config.toml
n_layer = 10
d_model = 640
n_head = 5
n_kv_head = 5
head_dim = 128
d_mlp = 2560
vocab_size = 43992
activation = "tanh_gelu"
norm = "layernorm"
norm_place = "pre"
norm_eps = 1e-05
positions = "learned"
qk_norm = false
attn_scale = 0.0884
bias = "all"
tie_embeddings = false
parallel_block = false
init = "uniform"
init_std_qkv = 0.0327
init_std_o = 0.0
init_std_up = 0.0327
init_std_down = 0.0
optimizer = "cautious_adamw"
lr = 0.000629
lr_mult_o = 1.3
beta1 = 0.9
beta2 = 0.99
lr_head = 0.00534
grad_clip = 1.0
warmup_steps = 290
schedule = "wsd"
decay_fraction = 0.663
decay_shape = "linear"
final_lr_fraction = 0.02
batch_tokens = 131072
seq_len = 1024
doc_mask = true
z_loss = 0.0001
train_tokens = 618700000
steps = 4721
dataset = "wikipedia_en"
Each number is 50 + 12 x the weight over the matrix's rms, rounded and kept within 0 to 99. Layers, rows and columns count from 0.

# layer 5 attention output, 640x640, rms 0.0288, rows 0-213, columns 416-447
59 43 37 43 52 47 44 60 64 46 44 53 47 54 38 42 57 47 65 40 62 31 38 53 62 45 56 35 46 67 39 33
47 40 54 58 52 49 50 52 55 49 58 54 48 56 50 44 51 54 60 48 46 36 62 66 42 39 71 45 57 58 57 45
37 19 73 39 68 54 74 63 54 33 39 52 66 54 54 73 46 53 34 30 25 56 49 34 48 53 43 46 57 48 33 52
41 38 34 35 50 61 53 52 40 50 47 52 47 46 46 46 48 57 51 42 56 55 51 59 33 49 34 60 57 39 51 59
48 12 58 65 95 57 53 57 20 54 60 57 57 55 50 61 66 40 69 68 72 69 54 79 69 36 64 61 46 77 80 57
50 46 65 61 59 30 47 35 51 66 48 72 62 56 36 49 62 37 53 72 62 49 56 55 59 42 42 19 29 33 38 54
65 66 36 24 46 47 47 49 53 44 49 50 56 48 51 61 62 38 66 41 46 58 37 65 45 54 48 47 56 66 43 44
46 53 52 60 39 32 41 48 54 54 48 69 41 57 48 40 46 39 40 42 50 29 54 45 52 56 50 43 50 24 48 54
43 56 46 36 43 47 53 72 39 58 47 41 62 46 45 64 48 45 67 41 56 51 46 38 60 41 51 58 61 67 45 51
54 44 52 59 57 52 27 50 58 44 52 49 38 38 38 51 57 30 62 68 59 73 60 57 53 43 56 45 49 46 45 47
61 47 43 54 60 73 35 47 40 45 53 38 45 47 72 42 71 45 62 60 49 52 47 51 48 40 41 50 76 77 44 55
56 47 36 38 59 56 59 49 53 58 49 51 40 51 52 67 48 40 52 65 51 42 30 57 40 42 56 57 39 44 44 44
42 58 42 67 50 56 56 58 53 51 39 54 43 45 43 46 38 65 62 47 45 42 45 66 56 43 49 51 56 47 41 27
39 68 61 57 35 44 59 73 57 28 42 26 42 53 67 48 43 48 56 31 25 60 80 36 60 62 59 48 71 53 58 54
52 24 31 45 54 42 58 41 43 60 30 68 35 49 46 39 56 45 47 51 57 57 46 65 44 47 81 77 48 49 69 62
66 39 45 43 49 48 54 38 36 35 30 27 43 49 45 49 65 72 56 55 41 63 24 46 58 44 37 45 33 50 66 36
46 44 52 54 35 54 41 45 59 50 44 56 41 54 37 48 57 46 59 43 53 32 46 52 58 52 43 28 49 39 51 47
45 53 44 56 38 53 54 51 50 66 51 55 53 48 41 39 43 50 47 44 52 24 53 55 55 34 63 51 29 34 59 67
45 81 52 45 29 43 41 71 53 78 67 52 56 39 39 36 17 46 39 46 62 29 38 42 48 59 61 74 38 53 37 48
47 47 71 61 63 53 53 48 57 59 62 59 51 55 51 34 40 38 51 33 63 66 44 41 39 52 63 40 42 82 37 50
53 44 56 54 48 56 70 54 41 43 41 42 46 62 56 39 46 51 47 42 37 56 46 58 45 49 61 40 51 52 55 49
37 57 59 76 57 50 47 50 48 70 24 53 27 51 36 23 59 49 51 44 36 46 50 60 44 50 45 45 60 42 45 52
54 52 61 43 42 52 66 57 40 49 48 64 69 46 58 44 41 57 41 51 32 36 58 39 40 51 44 62 58 46 28 42
52 39 40 25 69 60 52 51 54 56 50 27 55 46 54 43 42 54 33 55 47 72 50 45 50 60 55 36 42 52 54 59
59 38 78 61 49 64 30 47 58 51 36 61 47 68 53 20 71 32 31 39 67 50 61 42 72 63 26 25 48 57 55 52
61 46 54 32 46 68 59 38 35 48 39 39 51 50 57 39 44 62 42 35 46 64 44 40 51 45 24 36 52 44 40 44
63 69 53 54 60 57 66 52 36 45 51 44 74 38 28 30 44 48 47 55 55 46 50 22 46 36 43 38 39 59 42 58
52 54 51 47 56 51 63 29 55 44 58 54 54 54 66 54 41 56 43 66 50 52 39 70 35 42 37 38 28 45 43 49
54 59 66 49 54 53 27 50 44 60 73 63 60 54 69 55 43 39 36 54 65 38 54 48 34 51 42 44 55 62 56 41
61 39 36 31 48 52 42 52 46 34 58 63 53 57 61 70 55 52 54 59 57 48 38 54 49 46 43 49 33 32 62 45
44 54 47 71 51 30 68 52 69 56 46 56 58 52 31 74 42 55 54 43 51 61 55 61 44 41 43 49 43 50 42 44
37 45 47 58 55 50 50 27 69 60 66 39 55 50 43 75 41 44 57 46 70 46 64 76 63 40 57 27 20 37 73 55
40 54 32 55 39 43 43 40 61 38 52 43 33 34 40 54 35 64 56 39 54 47 56 49 63 48 69 73 61 50 58 53
35 56 51 51 52 41 28 40 62 37 43 26 49 49 46 57 54 32 71 41 64 63 53 67 61 44 45 28 57 34 39 60
56 67 57 40 45 47 40 54 48 66 52 54 49 51 56 35 58 35 46 60 46 77 33 56 49 60 69 69 48 32 54 37
53 58 52 49 54 42 55 44 48 54 60 36 51 54 42 53 51 45 63 58 53 50 57 42 49 56 48 57 46 49 31 51
67 37 39 57 57 25 65 35 57 35 49 55 37 44 65 31 38 62 71 62 59 50 48 48 48 52 39 49 55 26 37 41
57 41 50 48 66 52 51 54 49 58 54 52 41 51 51 58 46 45 53 44 52 41 73 49 42 47 34 30 33 73 67 37
53 32 39 38 47 54 40 34 44 36 42 49 34 58 45 51 47 55 39 63 42 50 35 66 49 71 59 57 42 40 60 58
54 49 48 34 46 58 70 50 52 40 49 24 45 48 31 63 53 51 67 55 44 43 44 34 49 45 47 43 55 35 44 61
46 43 52 41 45 66 45 56 47 58 37 48 51 41 34 41 50 44 54 36 38 54 56 43 52 34 72 52 38 47 45 52
35 54 40 45 44 65 43 60 20 49 51 54 59 48 51 50 48 51 41 31 53 44 43 23 49 45 40 73 54 44 49 59
47 62 62 58 52 55 53 46 44 37 44 48 62 43 60 58 51 57 45 45 47 56 62 43 62 52 58 41 69 67 37 61
48 62 63 41 68 55 56 68 44 56 57 61 40 52 64 51 39 55 35 57 34 55 44 34 28 72 46 54 66 68 35 51
58 46 47 48 47 69 39 40 49 42 57 55 51 50 57 66 49 51 49 46 52 50 66 31 41 43 35 49 21 31 31 46
45 45 45 46 51 47 75 44 33 54 45 59 32 36 68 52 42 63 46 67 46 57 39 48 32 37 41 58 42 49 42 52
47 42 32 40 33 60 41 48 63 38 49 33 47 57 30 67 66 50 64 47 48 39 49 42 59 53 66 50 49 28 80 46
46 60 59 45 39 50 47 59 50 59 54 61 39 52 58 40 44 59 55 33 44 49 47 58 64 65 43 46 39 66 59 44
41 48 32 62 60 43 31 45 69 34 46 44 31 40 40 53 62 64 58 63 52 45 54 46 77 45 50 38 50 22 82 43
47 14 38 61 53 62 72 38 50 48 56 69 44 43 59 60 39 52 64 52 57 40 48 48 42 44 51 56 37 45 46 83
48 46 64 51 67 62 65 49 43 60 77 59 50 53 55 47 55 44 35 63 56 42 67 50 43 51 64 45 45 51 45 65
49 37 43 53 54 27 72 51 48 36 43 62 53 52 58 62 43 65 60 37 58 37 65 48 55 59 47 37 71 57 40 70
57 60 48 36 43 67 45 39 57 40 41 38 58 46 43 47 68 51 64 42 40 64 28 53 51 50 41 37 39 60 42 56
59 57 54 47 47 49 65 52 56 64 46 67 63 50 36 57 49 30 54 63 55 50 39 40 52 35 51 30 41 20 48 49
59 45 35 41 63 74 47 23 67 52 48 41 31 55 54 46 66 36 42 71 66 38 35 69 35 46 44 32 19 41 73 44
49 49 51 59 64 57 48 62 47 59 66 72 43 59 54 92 57 35 55 69 60 31 49 63 64 57 51 53 54 63 73 65
45 31 43 68 49 44 60 38 64 53 41 36 56 47 36 12 50 54 61 63 41 49 55 46 65 30 72 51 58 54 28 42
35 60 51 54 41 74 48 39 42 47 45 49 44 55 48 54 50 50 54 49 56 35 48 60 63 58 27 50 47 34 45 55
45 68 48 47 36 54 51 59 52 35 42 69 39 42 46 34 50 56 50 20 37 39 52 40 50 79 28 32 59 55 58 53
58 62 33 45 50 75 43 58 34 39 47 56 39 41 56 50 41 62 70 52 57 44 54 37 50 42 40 78 52 52 29 59
68 48 63 40 48 59 49 83 30 66 71 66 70 60 47 66 26 29 48 57 61 44 58 41 37 60 66 78 55 66 43 78
57 62 67 20 50 66 39 57 68 51 46 39 53 53 64 35 51 44 35 47 41 51 37 41 42 64 34 58 38 34 47 34
53 50 47 66 41 47 55 63 39 50 41 71 49 41 55 64 47 55 48 46 36 55 51 40 57 56 56 57 55 54 40 62
49 59 45 59 23 36 55 76 45 64 47 34 39 50 25 57 48 73 55 48 27 45 27 41 86 50 72 57 47 56 49 49
48 48 67 30 58 49 37 51 38 51 70 26 61 49 58 51 45 47 34 43 45 77 27 37 58 50 60 36 43 51 48 40
54 46 52 40 51 56 71 53 26 51 71 47 53 37 56 60 44 82 59 36 55 48 48 45 45 39 38 55 44 54 38 50
51 51 49 42 49 49 41 51 61 44 56 38 52 44 47 36 62 55 54 43 51 47 65 49 66 49 47 40 50 53 54 42
38 60 42 41 48 35 55 51 53 43 44 50 44 47 37 42 38 57 67 22 40 63 49 24 56 62 51 43 77 41 40 40
36 59 40 16 44 83 63 60 74 73 63 45 29 44 42 46 52 42 58 64 44 40 47 48 44 65 55 50 43 39 50 77
36 60 25 67 51 43 44 37 71 46 50 42 37 29 33 17 54 55 55 76 45 67 73 39 42 35 49 52 48 37 62 56
45 41 44 46 47 64 40 50 34 49 36 57 27 45 42 53 45 46 42 50 41 53 55 55 66 65 47 54 52 46 50 69
67 16 39 41 61 63 62 40 12 54 55 52 54 47 40 48 58 58 48 78 43 70 40 48 58 40 65 57 46 45 53 50
47 55 41 56 56 53 60 36 61 40 56 37 45 43 52 59 62 33 51 50 46 60 52 41 58 37 71 26 40 55 63 61
46 70 39 73 46 44 23 22 67 48 62 63 58 53 66 55 81 39 62 66 55 46 46 53 49 30 54 42 53 52 53 48
63 33 67 57 46 60 55 50 51 71 36 65 34 48 56 49 42 57 48 63 35 39 40 65 36 59 61 75 32 47 49 53
51 35 61 35 55 66 49 65 17 33 58 58 39 67 66 60 43 47 49 55 42 44 28 36 46 68 55 68 65 76 44 54
48 44 46 54 54 69 48 46 36 42 43 40 47 50 50 49 63 45 55 40 45 60 52 49 41 56 46 42 63 57 51 60
55 80 41 50 45 30 76 31 63 62 61 57 65 40 63 52 62 50 73 65 65 41 69 67 54 29 39 39 44 62 59 45
43 57 76 95 36 58 42 80 57 41 61 45 42 51 50 66 17 60 35 27 28 63 74 27 65 61 59 51 84 97 39 59
62 41 55 43 47 52 40 38 58 38 35 55 56 61 64 41 62 46 50 30 57 43 57 63 58 44 55 33 44 41 53 52
44 51 45 39 53 74 47 54 35 35 54 40 28 39 53 37 48 59 36 34 58 50 65 45 31 57 20 50 64 76 51 64
45 58 21 45 41 44 75 54 52 37 73 48 40 35 49 38 32 70 53 43 62 37 54 40 37 53 40 44 60 37 50 71
59 48 45 69 55 40 63 39 49 50 46 47 50 45 32 52 31 56 49 56 58 48 54 63 36 20 55 40 47 57 49 46
56 47 54 49 49 58 47 50 42 51 53 60 57 49 79 56 46 47 47 51 54 36 59 57 61 45 45 48 40 51 54 52
58 47 73 25 51 65 42 50 33 59 38 48 37 63 48 55 55 54 54 53 58 46 59 66 48 69 52 42 42 57 36 40
35 32 42 53 40 54 54 36 68 45 52 48 39 54 42 49 53 39 52 42 50 23 57 77 51 46 43 41 50 48 46 71
43 57 55 70 38 36 63 57 48 47 55 49 41 45 62 61 38 58 27 40 43 49 46 26 47 54 50 51 60 53 40 40
53 60 42 37 58 56 38 55 36 56 64 46 53 42 58 46 60 59 50 44 63 48 40 37 52 52 56 41 53 40 37 60
40 54 41 59 53 33 42 41 90 76 45 55 42 49 37 68 44 37 45 60 62 43 41 69 38 44 53 55 19 38 60 33
57 56 51 50 45 56 41 48 33 68 63 93 53 65 50 87 49 54 35 59 50 39 39 64 45 70 56 72 58 61 47 59
28 58 44 49 49 71 58 49 65 55 56 40 51 54 54 35 60 51 60 59 50 52 58 66 51 55 53 34 54 56 67 46
38 41 62 46 58 53 28 49 46 45 37 60 47 51 68 56 67 41 54 61 76 41 58 54 61 48 59 27 47 38 43 44
44 67 46 53 49 42 49 55 81 54 58 44 63 63 44 66 76 37 77 70 77 29 65 40 46 37 49 61 65 45 63 49
51 48 54 56 53 59 51 51 54 40 51 38 60 56 62 57 59 50 69 45 51 63 34 50 59 44 45 44 63 50 45 29
55 52 52 49 48 43 46 55 50 51 44 46 56 53 59 49 63 59 52 48 38 47 48 43 66 54 59 44 55 54 50 37
40 41 55 50 45 48 25 45 41 27 44 62 44 48 66 43 76 53 65 41 71 48 60 46 63 41 58 23 52 32 46 46
53 54 63 67 55 55 52 47 33 53 51 41 40 50 59 24 63 46 30 54 48 55 60 50 44 56 42 60 44 67 50 55
44 49 55 56 35 56 42 43 59 51 41 54 44 56 50 57 60 33 52 39 54 41 65 54 55 39 42 47 45 48 35 51
49 29 48 41 54 53 58 28 64 47 28 27 33 46 62 32 74 41 47 55 39 51 53 71 54 59 60 80 36 37 80 40
32 20 48 57 45 83 58 58 38 26 39 37 23 41 38 68 37 75 63 52 28 57 50 41 61 39 32 53 64 49 67 44
43 43 48 49 67 52 54 50 41 29 35 49 53 58 47 47 57 48 62 55 65 40 57 39 49 50 44 41 65 39 44 64
53 39 40 56 55 52 49 44 56 55 51 42 35 54 54 48 57 56 53 52 47 50 50 72 52 41 55 40 45 64 70 39
42 50 51 47 45 76 42 47 45 57 45 41 33 56 55 31 55 46 42 50 41 56 50 59 47 62 41 52 29 61 58 61
64 85 50 47 45 44 17 31 50 61 71 54 46 57 53 62 51 47 52 54 73 51 42 40 56 52 45 54 46 46 44 49
43 70 48 59 47 43 55 31 56 83 53 53 45 57 26 33 54 45 56 62 61 14 48 74 53 56 53 44 41 27 55 37
54 48 40 38 51 78 61 49 43 53 30 58 44 40 44 48 51 48 64 44 52 39 49 66 50 52 48 44 48 60 46 75
59 51 46 56 37 49 22 43 58 57 34 56 48 66 25 58 74 41 46 53 43 40 45 58 53 57 68 44 18 54 65 72
65 45 34 19 55 40 50 51 57 49 45 52 48 52 37 51 63 43 61 45 63 43 39 36 33 52 48 53 47 51 38 43
52 55 42 73 57 28 79 35 42 56 51 52 61 50 51 58 40 47 32 46 59 26 64 54 32 56 49 38 32 47 59 54
41 28 57 48 50 51 39 55 45 41 52 60 35 54 66 71 63 38 55 43 57 41 59 63 51 43 63 77 63 60 60 62
48 24 54 52 58 54 47 49 42 36 52 36 57 59 70 62 64 50 72 38 58 60 41 38 48 44 56 43 59 45 68 47
52 38 42 46 48 66 38 27 36 43 56 62 40 50 39 35 56 68 40 47 64 31 54 47 59 56 43 39 37 30 43 64
46 41 58 43 32 60 70 49 52 53 50 54 47 48 54 60 37 59 55 40 29 58 45 58 41 57 52 48 43 44 35 58
31 78 56 41 47 43 42 54 88 77 68 53 41 47 58 47 21 33 12 53 48 45 46 54 33 52 53 47 48 49 46 43
51 50 38 65 56 56 29 55 55 41 67 53 57 39 64 42 53 67 37 47 55 47 73 40 52 35 58 44 37 46 36 40
27 50 60 47 69 62 56 54 37 49 45 34 51 47 58 56 49 35 37 34 45 66 64 55 33 51 39 47 71 76 47 66
51 53 41 31 52 69 34 53 53 44 44 21 33 42 44 35 50 42 50 43 41 64 40 36 50 52 66 39 45 40 34 57
64 48 40 43 44 50 50 47 40 28 35 46 63 54 65 45 73 51 72 61 46 37 43 57 59 50 39 31 54 39 47 46
57 43 51 47 50 54 56 55 49 47 53 48 45 49 43 40 32 55 29 42 50 42 60 38 29 58 56 46 39 41 40 54
46 72 46 46 49 35 47 25 26 44 57 48 43 54 52 66 56 48 43 48 66 53 60 44 69 53 55 35 49 38 60 55
46 43 35 63 57 15 49 25 40 31 32 52 56 43 45 45 50 54 50 65 66 49 53 59 34 40 44 73 57 39 57 40
46 56 41 82 55 57 60 45 41 64 37 46 45 37 53 57 64 50 44 53 49 52 54 71 62 37 64 50 51 48 70 64
60 39 43 50 51 48 48 46 45 48 50 56 38 56 40 63 48 50 74 56 64 41 56 69 70 47 61 39 60 70 90 55
50 74 54 65 49 55 43 62 44 56 49 40 45 55 36 30 41 47 42 60 73 50 48 26 69 51 28 31 61 45 09 33
50 79 61 30 48 63 52 47 60 56 43 35 39 50 33 66 62 50 39 62 51 35 43 43 36 62 40 34 38 37 44 57
60 50 44 56 51 76 40 64 46 65 32 58 26 29 40 73 25 60 33 56 41 24 37 56 47 40 36 42 23 39 61 53
56 53 46 43 54 35 48 55 40 71 72 82 51 47 61 61 52 41 44 54 65 51 44 71 40 57 68 71 45 51 51 50
61 55 35 35 27 57 36 51 61 50 25 50 55 42 29 51 60 60 53 46 33 37 43 45 55 60 50 41 39 34 58 55
51 30 41 65 56 39 73 61 61 64 46 45 53 50 24 61 41 68 62 36 32 42 41 51 50 36 57 47 56 56 69 34
58 68 72 45 34 45 53 57 52 55 55 53 55 54 51 65 53 43 47 59 41 56 60 46 47 56 70 53 55 53 35 53
40 59 46 44 57 43 44 59 45 34 57 48 53 50 62 53 42 64 51 33 72 29 57 54 58 56 38 43 62 41 38 46
58 31 29 35 51 54 40 47 20 47 45 40 42 50 48 40 71 55 58 65 44 46 64 63 46 32 78 82 31 40 69 53
43 41 49 40 38 35 45 51 55 60 47 60 46 54 35 66 55 41 56 58 53 36 48 68 35 45 47 51 65 43 54 59
58 40 63 42 62 43 70 32 39 68 45 56 69 49 73 49 63 38 44 71 36 62 33 51 36 43 56 52 40 40 45 48
55 45 40 50 42 53 46 44 61 42 48 38 43 50 52 39 54 51 36 52 36 47 67 53 55 44 47 33 23 39 60 43
35 42 48 44 55 59 71 49 28 45 43 39 45 52 49 64 47 61 46 47 44 63 50 52 49 53 38 60 58 55 72 49
52 41 72 50 74 70 46 56 44 66 54 30 46 62 55 38 66 48 35 62 47 61 44 51 62 55 46 26 64 67 39 43
39 44 34 56 69 55 30 45 53 56 35 25 52 45 52 39 72 46 63 61 47 66 58 67 63 42 66 62 42 46 63 38
53 57 57 57 49 62 47 66 21 45 51 44 52 52 42 68 39 53 65 63 39 45 41 31 59 44 59 40 59 53 57 50
51 20 42 46 72 56 50 41 55 46 43 59 44 47 73 42 69 58 65 54 62 59 65 55 47 41 29 35 45 62 44 51
46 49 48 62 34 46 34 41 48 28 40 60 45 51 53 37 54 48 58 37 62 52 51 53 65 42 50 47 58 51 57 54
51 47 46 76 63 20 54 27 55 51 47 69 44 40 51 65 34 61 61 54 57 47 50 73 20 26 46 61 41 40 45 32
49 35 70 65 52 44 54 63 37 48 59 59 57 57 45 19 43 61 20 35 43 54 73 35 58 71 36 36 52 62 41 52
63 47 45 42 56 39 31 42 46 39 55 49 58 67 50 50 69 50 52 52 55 48 38 55 63 55 45 42 46 59 51 32
40 46 38 28 61 62 41 57 52 40 42 41 61 47 77 38 66 51 55 33 45 34 49 55 50 49 45 46 64 45 42 51
35 70 60 61 46 45 51 57 48 70 69 60 63 50 66 58 60 42 55 43 49 78 50 53 69 59 44 28 48 52 38 53
52 55 62 46 65 50 64 56 40 38 61 40 71 43 71 72 29 55 52 52 48 57 51 44 30 35 30 41 55 67 18 32
53 56 56 60 36 64 69 60 43 56 61 52 53 50 66 54 38 65 50 44 33 47 42 30 49 49 51 39 43 50 50 57
50 66 33 32 39 45 62 60 47 35 50 48 41 40 38 85 32 69 60 37 51 30 54 28 30 54 32 60 59 30 39 45
62 62 58 51 56 47 67 47 56 65 58 58 53 45 47 38 54 47 37 68 47 49 55 53 45 60 60 71 32 54 47 38
36 47 83 54 34 47 57 39 64 36 58 52 64 71 54 22 59 31 30 35 49 55 78 52 65 80 46 41 61 56 24 61
65 51 45 47 47 68 43 44 42 55 47 48 45 54 50 39 54 57 59 52 43 61 43 49 48 49 38 49 58 59 43 55
49 67 37 49 51 51 13 42 56 55 67 38 24 56 38 44 61 42 53 51 73 64 52 46 84 56 38 11 33 50 52 58
58 62 56 42 40 46 31 54 49 52 61 49 54 52 57 46 52 46 50 35 63 45 45 53 56 49 54 42 30 48 38 60
54 53 42 32 49 59 37 41 45 53 43 35 48 51 36 42 58 53 54 48 47 49 40 57 42 54 46 50 51 53 49 46
57 52 61 39 42 67 47 87 47 43 50 56 55 43 57 47 37 57 38 35 38 65 50 29 68 44 46 37 77 78 31 56
54 36 77 38 45 46 41 53 55 45 38 30 57 64 44 58 58 31 40 44 45 56 33 56 50 48 46 32 52 57 82 40
44 56 78 26 42 58 51 76 31 37 52 43 26 60 63 45 32 47 23 32 25 45 46 25 51 71 36 38 51 71 47 61
55 52 44 41 43 63 54 55 32 65 53 57 51 45 44 58 48 46 46 61 48 61 46 46 48 56 49 60 54 54 39 55
46 55 50 47 41 42 51 51 47 53 64 59 55 59 59 32 58 54 47 56 57 51 62 48 56 47 71 59 68 50 46 45
40 35 73 50 40 24 59 35 63 53 50 48 48 61 28 74 44 44 54 45 59 69 39 46 44 64 52 55 62 54 65 52
51 60 55 49 41 41 58 53 74 35 45 44 65 40 58 28 61 54 52 55 37 60 62 52 49 37 51 36 47 39 39 29
35 51 64 59 55 42 55 37 54 45 35 32 40 50 51 50 53 55 37 41 35 54 69 79 57 50 46 42 37 66 68 52
54 42 38 45 45 47 46 46 46 25 43 49 52 42 53 47 43 62 58 46 41 46 60 26 49 39 58 71 64 54 42 50
62 43 40 38 62 50 55 52 56 65 61 62 68 51 53 56 43 51 51 72 56 40 46 45 30 43 49 51 34 57 25 49
47 54 56 56 53 54 48 54 33 42 56 56 61 52 74 52 44 47 48 45 51 46 76 40 36 43 60 52 45 41 52 43
59 53 48 55 52 54 49 38 46 42 30 33 37 45 50 64 73 46 77 60 40 56 51 50 52 31 71 58 57 50 61 62
44 62 53 52 48 49 55 50 44 72 55 80 65 56 50 68 32 52 31 44 59 37 64 48 40 49 50 61 38 60 60 50
63 55 40 30 43 58 37 48 26 30 49 55 41 42 46 36 73 44 64 57 60 44 45 37 54 49 46 44 47 51 46 37
36 66 71 48 60 45 57 60 54 41 74 47 66 56 69 46 42 50 46 40 63 35 63 31 42 49 43 34 69 73 38 38
38 60 47 67 62 46 34 45 51 41 72 49 31 59 61 78 58 65 49 49 63 42 49 47 57 62 50 42 48 57 65 48
40 53 47 46 55 53 35 39 28 79 55 58 40 50 46 41 37 52 52 44 61 47 42 71 40 49 29 64 48 42 51 42
54 50 51 27 55 68 53 37 54 47 49 20 57 52 45 54 46 41 42 63 60 50 50 50 40 52 57 41 28 28 26 49
37 29 56 41 51 54 40 45 46 57 60 79 37 61 52 61 54 28 62 35 67 41 73 80 59 54 49 68 45 50 72 64
47 39 66 25 45 43 57 59 54 53 58 40 65 56 61 56 54 34 46 43 47 42 61 51 51 68 55 65 56 61 58 38
64 72 55 53 41 29 45 55 53 57 59 51 53 53 53 57 42 32 57 49 72 48 50 60 35 59 51 66 52 51 47 56
42 59 65 58 47 43 65 42 43 62 41 52 55 44 44 38 50 39 51 64 55 53 46 39 73 58 61 63 41 43 44 41
51 61 58 55 49 58 56 61 39 48 77 43 56 46 72 70 30 64 53 25 66 67 44 36 39 35 46 39 56 84 41 48
44 57 42 47 50 52 50 54 69 43 56 47 49 50 51 51 59 57 46 51 57 25 58 50 52 57 44 39 39 38 69 56
40 66 55 46 56 60 33 40 58 70 59 46 58 55 39 65 40 53 40 60 62 52 46 53 48 56 39 40 32 46 41 47
46 60 60 61 48 42 50 53 73 47 58 55 50 47 58 40 50 37 52 53 56 68 71 51 56 47 57 32 44 34 53 42
66 49 47 79 48 52 42 39 49 45 41 58 48 42 61 59 52 46 66 56 31 46 49 77 43 29 48 67 53 56 50 62
50 63 40 51 37 51 36 63 57 39 57 36 43 50 45 39 32 56 46 48 52 42 48 52 63 57 55 40 65 51 41 42
50 55 59 70 62 67 42 59 29 53 56 66 45 49 61 42 60 57 48 54 62 54 34 46 56 35 37 30 56 79 49 64
53 46 60 39 44 36 29 56 44 56 56 64 63 51 38 46 36 42 41 44 51 69 46 42 52 54 47 42 35 61 33 52
44 44 51 32 43 47 53 34 72 23 53 47 50 57 82 39 42 36 50 36 35 58 57 50 15 61 37 40 81 58 29 53
33 47 65 55 52 46 56 41 54 65 66 61 67 55 47 58 33 43 30 48 50 55 56 80 46 56 37 45 69 74 50 74
47 39 30 41 66 54 45 59 47 57 66 68 55 44 45 33 51 42 75 59 59 42 54 53 46 48 45 67 37 45 52 49
43 29 45 56 71 42 31 38 48 55 49 66 47 45 54 50 47 51 14 56 53 49 56 54 53 60 66 62 40 48 58 42
44 49 52 46 46 41 45 48 63 41 48 53 63 58 72 27 49 51 56 51 55 44 34 42 47 43 26 52 78 40 38 35
30 08 48 43 60 53 53 48 48 45 43 36 51 50 57 45 39 56 19 26 59 51 41 56 40 50 37 47 52 44 59 53
55 53 56 69 49 52 43 59 51 46 59 68 62 49 46 32 36 45 46 73 57 52 65 51 60 45 60 66 40 46 35 43
52 41 33 69 57 17 52 47 50 60 50 57 56 41 31 38 50 57 52 66 54 57 42 58 62 22 68 79 42 44 52 31
37 52 53 60 40 42 60 44 58 49 49 40 49 49 56 41 48 40 59 43 53 52 48 41 57 47 58 60 53 47 57 58
41 34 56 58 65 69 48 48 28 58 64 72 50 54 56 30 56 59 52 49 63 54 43 66 60 46 29 42 71 73 48 56
61 30 48 41 66 50 67 44 32 46 60 53 63 57 71 61 55 60 41 53 50 45 30 63 37 49 51 52 46 65 52 44
42 48 68 74 62 68 32 47 36 48 41 56 43 53 83 40 53 57 21 40 54 45 58 53 64 51 33 24 52 61 39 56
51 43 54 69 45 40 39 63 61 39 37 53 51 42 45 35 45 32 56 57 51 63 58 50 73 37 41 19 51 52 41 44
53 60 87 39 51 48 56 47 22 36 48 29 51 70 52 55 61 78 42 46 34 48 54 40 69 70 58 36 77 82 47 36
62 61 50 55 64 46 63 49 41 53 38 58 52 45 46 57 59 56 56 64 62 45 46 52 38 37 37 27 40 47 43 48
45 54 57 41 57 59 59 55 34 45 63 47 57 60 64 53 48 56 54 42 51 39 37 28 52 60 40 42 59 56 45 44
52 65 57 47 45 54 49 67 54 32 52 47 55 58 45 45 62 40 47 43 43 44 60 28 53 56 49 63 42 32 71 51
61 68 51 50 49 65 46 66 29 55 54 68 44 53 51 54 47 44 40 57 43 32 70 46 33 62 47 53 53 57 46 61
65 34 52 66 61 47 45 28 41 47 48 66 56 58 58 67 63 61 57 69 56 45 53 58 49 38 58 49 45 45 55 53
54 53 59 53 61 45 90 52 65 63 33 35 41 48 30 38 52 48 56 54 32 43 49 52 34 52 46 39 57 70 45 49
47 38 53 63 74 54 53 39 49 37 56 46 58 40 58 48 60 69 61 57 59 74 41 64 63 34 48 14 55 65 41 42
41 50 50 31 49 54 46 51 55 41 40 28 41 53 50 38 47 59 45 32 43 53 55 44 62 55 58 46 50 56 47 52
44 44 60 69 46 30 80 37 72 44 46 57 45 41 68 68 42 55 52 54 48 46 77 64 24 22 44 70 76 57 80 52
48 46 57 39 54 39 68 50 64 49 44 60 43 45 57 31 56 37 71 70 47 56 48 60 45 46 52 59 52 45 41 51
51 58 58 49 58 59 37 47 51 55 50 47 48 45 54 42 65 41 54 40 57 50 45 56 47 41 34 48 46 62 44 45
60 74 62 57 37 29 38 65 35 47 58 55 52 57 60 62 40 75 45 37 49 36 57 40 61 64 61 64 48 45 56 38
61 41 53 60 49 24 48 36 69 66 51 61 47 51 44 63 52 29 57 79 52 44 63 67 51 41 71 80 14 37 56 46
51 51 43 45 43 53 45 49 42 33 57 40 47 43 47 48 52 59 69 52 57 51 45 30 60 33 51 45 55 59 26 44
34 62 51 46 61 52 53 53 31 46 54 46 68 41 62 63 35 55 44 34 52 51 55 52 30 41 67 40 63 56 38 30